Weights of a small transformer language model: 10.5M parameters.
Each number is 128 + 24 x the weight over its row's rms, rounded and kept within 0 to 255. Layers, rows and columns count from 0. Numbers have three digits each. The size before them is the row's rms in percent of the matrix's.

# layer 9 MLP down (transposed), 768x192, rms 0.221, rows 740-767, columns 0-95
094:115150140125105163126102153129135138133149132130166085137102128130110140153141157140098120120096166114156149115159101143093122133128151132120083098118110128139080170170149130150113128134120085111127095113124094134084105144091148137136121098130130131062169129116113149143124113142111140098
094:097094137117126091122118109142158173143104140076102192126106153097093161140091117138103148141152150068103118162077158135174108108094098140116082131149117106116123132142148095133121174131110141109157153150099134111111122139111172142150147103138148137112117108120173135121146145120131169140
104:106166132131119131124174148127143151085136097151145167130137076118149141105110118111150106139146134081117115098100070136179129122147149129114117089131159159132094163104129156128162127132098125206134116163145127112135085147150104110096113167163149119080163087145118133135154098103141091143
104:107105082133132103146096109125144147143129089103120104112127111121171132141157150189118120112067110150158088116170137148156135098160088126113158127152162144100123156118116142137184131090181118145108124107101112149130111165110098159098190095136152120132147120120175119135085087147099118123
102:097152127079113139065117108161146127121158158076106145148082166120120132175138138091114138134144186086127146113123143125118140131113136098159129145166139092098135114150147084106113144127096133125144124134124152105134141135104126126112137089155158154132145148077121162158127113102120134087
099:182118104138127146125133081136117127114132151156145147143143085090103166123127145131113146125112137109073127117142118150106155072128133085124116125076112155141141142134126077074102137119178107087103150137140154141180101164139130128117131115187094160094136146173159091123143135085150133141
094:117117123116086127115156112149126098121166133125123140162129104100121152144106142174125178133146089124125127111182136140127084100100144136140125102141119112136093121152137137151082072100100155129105179091136122113151121099111114141117096134147110148145126162162123161130134129122132131121
091:110058112109139135106111141104129141145182141167158123151159138096131145099104182150141119120112141097163137133104139144140157149138128120124143165108149138105082124130125111086132148097114102149129093135117138142101098091074118131117181168160146140140120118137127147148118099105133157112
101:141155145119131141095115127134139136149145168137096150132068123108119153113085137123118104117147112112114134120125108121122129109123116149138119142135160165153116147092133152143139145085131138153140128101164078119139112120168150121155116124139124129131109105173114154119139120111111137133
106:109124136093079168166129077100101097140145131100141136150164134121120120127098114117116132158138101110110114150118141151129153162127073091101141122113131127120140128128136091144162117137179139129174151150133094131128130147153146130161135150094150131099136113125130116081144177089128143109
106:139127143141114120173114048166140103132153125148141134143075132144163159164152110161109117116116138138116160170150143140103105139117139106162122118124109146126126119158130149151183093119099109170111119091070099100144187129143128096126114114111106087129118136150122124129147141115139129143
075:130121133107104133089148105123138164119146148166145148128122142122150125117118130124133155119154068111123163187135130123255112152136085128163082147104118142116118150133137133139109104139070126041142115151114123122121109120151119132095103142179122118145121128173107121121128100135130140117
099:149060168131140150129129110145075115067108147144157113179102121142160155115113134107097141104140147147143136124109157133140083104144142167164142150109122135138128160152151128144147121145120157133089141129123107083124153145104115132108098135112150123055142143124120167094122120129134100136
092:105139186151105138101156131130091164135171160135139115089128124114144170155111127141182072142132100174109120131154143145137071120141103150128109151109143189141147143174131126121126137111139111154086155139154154170132123101136132115121103127120143091147143135082156161111135078130146095158
098:138118093119116087114119163115132138127134153090140093103162111132126152138162127140111130153112164175107128076128114112167108128129120124135139132154146100141122174156172130113101172130115108108092109104126084109146126130173092168131151135132166106092159116091160145149118129159129188138
106:109144104170131131114127104094111133150120090143099110119107130127113137156133144130152119098112117136089144099104100120122093100179097114107102095131125142098099130147091156125111120126170112088144116131113144155141141164170144131126152097074120131070115123131117130120151088117159120142
090:125142103121135131144083113154109150141134131133133140099141075114137147157157134149128153141149140145123132095140118130130116069123112149108106110103131148103137119122154122133138156135136170118137142162143179158126115127106153130139068089140107104112158087182136139119083132132111068127
097:150166096167126125138124167105103121102132108136138094116121133143129107143131143145108127106092075169119115148155113093097077151164138108119100148133150135139131159102136116146164125119141150128160104077116098138108110145107071158109149158123123112133164129124190143117133121140112108111
100:117112116143088147091118114150140110100140099153143115166157119136115151132172167147111145099150139130110150154102150146184108134150116140132158108087155175099167107108137087161144141104150138114116116106143141091119050109190121185108124096089129113125145112148121114103133124103111155091
086:166156116138142161109085142143098113114117120117131107127141117141158136116167107115129132083085159117101131089110076145184155135101114169111113113124122128129128134152152124142147089168095111174121152114105149126162159099118114149145139138164140118123101129061055106119173143162117132121
095:106145162209107130146164125132145146123131078120071140051154162105124102103144104109134108142142180121116079141151123130103104090126139110148116089105132136114189131153129124135124138127129132142103145102147110119128119143098118094131134108141153092117149136115117167147155110114101131139
106:103111087133089097124140125153101123140163142156113095129151109123132121130139113136156082145122129099162112147131143102100145140135120131094126116129111119139111101151131151157098137080171131079147117110187131195152106121147126143109086133109151084150136136077158102167125087154126141109
105:127121119152162151096137175106127118104123092136162124123087101093178159175127137158139118126140140174099131127087108125148116160131149115142135094133129139144145132118097128150071107106144133188164111136115143133104150142160119140075098124148133121153091138143136160167108164099106134141
105:108130087134099113136145143123084165151118147181144114120149145139147110110143174124114100129117096089129151118145156111151130144122152143097145138115127143118140119090121144161153099104160134096118117145128101135147090124146173173104084113121133135101123159128163139142129112132124068149
100:134149135090115121103101144132065170192140170151132098136168137120120109105124099149173146105197158089147111074098096132116099154112132158133116117119137136107137087116119165096158104112161159152135142131143085095109144170136115188106138154133096110141150140096115126119109109133133124101
093:160110071153122109155115129100154111146152098161130072096127125142101127116126117117139082080137139152154142179098109148155141144155074134133121096145109151123126110118115111180160112145146115166151143123152131135144094076137111113125143151129143150136117078082119139094147170117110096134
101:145121142146144081119132149107148098139137110084114115154135144143122116123142116108140109113146184135148064156133119100131106120160155107128149123151107104141121168124179173135153090168115159149141129132134136138128129118114120126096089103144121157088120167157123133096159139155088120111
091:144145146110085144107145118087148132134143119107153133151091136138075137095165088123109116115118085119176124150134140144190106123083134109154110132132126102086157128126131130118146149150099133122132150125125134142160145170120069096103181118132155099130114108136132090107137135133140148122
# layer 9 MLP up, 768x192, rms 0.228, rows 741-767, columns 0-95
107:103100131101127138159134124119116152157174082121164087096116120145168111134131130154123121092120137146176151098136140101150150147097134095080114127135145141115106129145123131108151107129098119106147134103161133111155142119065072141141136135126100103138136104097161141124109128121164120110
095:154131144160121128147129151167127096144129134086073123153153088071103107142154121103120169114116134171139134151141156077104169112141080129131167134202132112121100152140150147132112085120155126134103143094155079115138114145090124110143115088122095161120152121166139080139117107129113140119
102:135148095103140131130154145137143125133112090122125139103108113144144089109154138070124086175105159125156107128109133144140129144152129078115132182107110102141127090112152144086145136172113138149124146121099139145101159163085154145112125119140171146116122133136147135124125128118102115118
109:143146126120145084123169069101107077103107119126111128158177170100116130150070113137099142113141089132152127145120129116112142075129118099132109178177141076108120132134125116129115107120082135167163152116146139129132126158186174099159129111145140174098150116105103139138143129152129127108
098:111132153111125119152162153105162163118118125112120151173125095110124055187104143148092118107135094127157115127153097100096141138156124147147123159083115115124092164156091107134146142094110121097123157109115161118141105105125143154152146144129157126121146141130092147165084157133138185171
102:174133154130095142203113121114167150147157125160138091096138123117163113165149122093122144154135073126129142136155104109132202150146151108099115139148135148141148132099120142138102191073135106172156139131127103137103112130140122174143128106132137131123121120148129112129130142132117130110
096:115140133097142129091138138087126161115123089176133088136151161117139137117123179109127122124112107145120108161089127131110136152125094138101111152107110130088109128141150107126133104182083144111153144107101161176145128121101159140135154125154118133138124152167165139091097110135123140100
103:149132120098144085127139111142138123144134090136141111129152164099145094133077141169138115152150131148138140149122104110130104087114161151192123126129125151140108108148120167157170133146154158088123118135169088102145154121112114115101095122147119116092112153117135114141102130119146129137
094:106114152122156141121153108115106111089138098138122161106159140146125131136142120131102116126088136138172152177122128154151133168134140134118092160124081148166142108146128066120093109142129127171128082173127136129157149113131146131115090142133141147146136124114143139165090155124142083144
111:142129095104096151148154133122145134151130068135141109110105111114163147118158125154113145100138112105143142181097138141137152143155209077135100148113096141127123148150108137110137174088122136158144150074112081126142129148136121126126106155132105129135114125093138130144138146108145132118
075:132123124111157133161107131152092134162149138076126136146193123123117104166148142092143125157121171173135125146103098104086156157106081111135151135124139145139128066123136160123096144157138140125110141131098116110090110133150172135128127150092176151088102141137110101118099162099109123119
107:184150119122083127124184106114205135152110153086118119133122105146130124159133157163093097156095120093106157124144144116096127139114148135147149080118170138122146148112118129136132122095124136115145134122151138097066135104162107121153154112162124135135134164140130129164138134119151115146
090:158139125140129138134142146139167135097107135139115130137101142095120171069101088137150121160123121145136105115143120170127093121147141143149120141156101126098124148171095141118116129136125087150091096104126135151117158181117084141155164117147149161116125134075125158101118114141138135125
106:141113116160194138181121144121167125102109120103130127119100086141106158144122197125121162119135116085135131118137102118094127138125122111117146114112138165115093119124104095119125146078103111142115118139166159176129127109075158184113121141141152144198199101160129147126121180111129127146
098:098124136097106140089134109115132152144165107148161147124142137125194130145122137121149137096135121069139133154163128148130163099126068122128142117114100113109138093108161163066109118119123128131138116122087105095149162108152118153125137137101145147158130154145123108097116149112147145134
089:095127100137130149125128152113131114097123109178129121136118142145105146095098083095181140130153157140130153097146154129120147119164144160130139125119117129151124137125186110138037105084185139111135105129126118121130144135130123115152060119155120106141101144098135183107124121128131142145
103:149111113163144119118140098133118122131171115112115154118139118128128164122131153124120164169153092105160147129154131155131102144177130107096139113121139149123144100135124138135164175182121118154134111113145190143139131136187112100087047061154121131159114116082128138110119122119159110106
095:145161175115160134096113138122079142160153119122135132138176134099155082074138118147087066105146121135128135117157117126109136130121153138136162136126117104164123093140103134187101101161099133117152114089101151133117116156151127149133109163104139098122142137087117076184152111141139115098
108:106144129163117146098136102150177144124108146100114123181133128137150123154110095124124143137098111098139129123175105122090131153113058127152133089182130110127159111143138166191151125111115132154138119153104130113129084127136152119090123094174107132141114133120143172111151136106147109101
106:152164148101122147114146120124134115136101124144120086107105160131127140144163100095098103104077107119149169118118083114141148159115139096128123161144151086126147107128106141110118148118114170050124104131127096125126120135113164144167148094096103136146130103102116132083150116144161124115
101:139160115123159105126130120128150135133139088115123115131077164124099140172138097108139163100118092158106129165106154179108127138149158105126141136126127151152086152136141101119131152113102076125170125191130087125169137122114138072120147141101147118118126143086125145073144138135153145150
091:125128162122089127162128104141110163116093131137142176100158112159185113151100115126131077121173117123119147159131148157111131132153116145089125154109177126098141114118142130177147134134135117120133130116139124125159148109119118170114167155101114135159142117124132184154101075114130110172
110:106135150128098102104112118101135130104092118143092156124163150152098148120121171161150126142122113106127177124163137103136141158112156117138151088177118148117124108176132087108139099163086113159156100124172161142116157144120137116139132095113153114123153097111121118125112103121139090104
097:127142142145054109132107163133125111113095085113167124112155136101102128179165094144145147104153142124143149124153150094130150148157130126158069158133123122140139135138105086099144132157158114106137109162134108120140151118148106135177121148117143165125107109146069135157174149136160151132
097:106092130123149129089135128151151121111151097161133108137113171175100126155105094117144127095141131123100114127123159107131107147107110125141144117128140064125098090127099146092105129116127128135147116094150083158099129135139159181176156130130144147169151119105133077125103170121123131130
102:189097141131135143151084122131120134099141133188119181128117130125141118124131092116114146131121124123121173087118162133127124109118118110143116115138095098118171132128136137217144127111109125123126096144141115138142112078124105133123109126100119129122144122101138107187091161190154125165
086:131089161114173117134162133136089119156090124158158096155132116106172111099201143156115121099126143157093169175130113164108144131135117155133147129143139126127117160142146147114140121121136139113153084118121109147158161111155147108148136141147141111113129173139110159120096153126120119095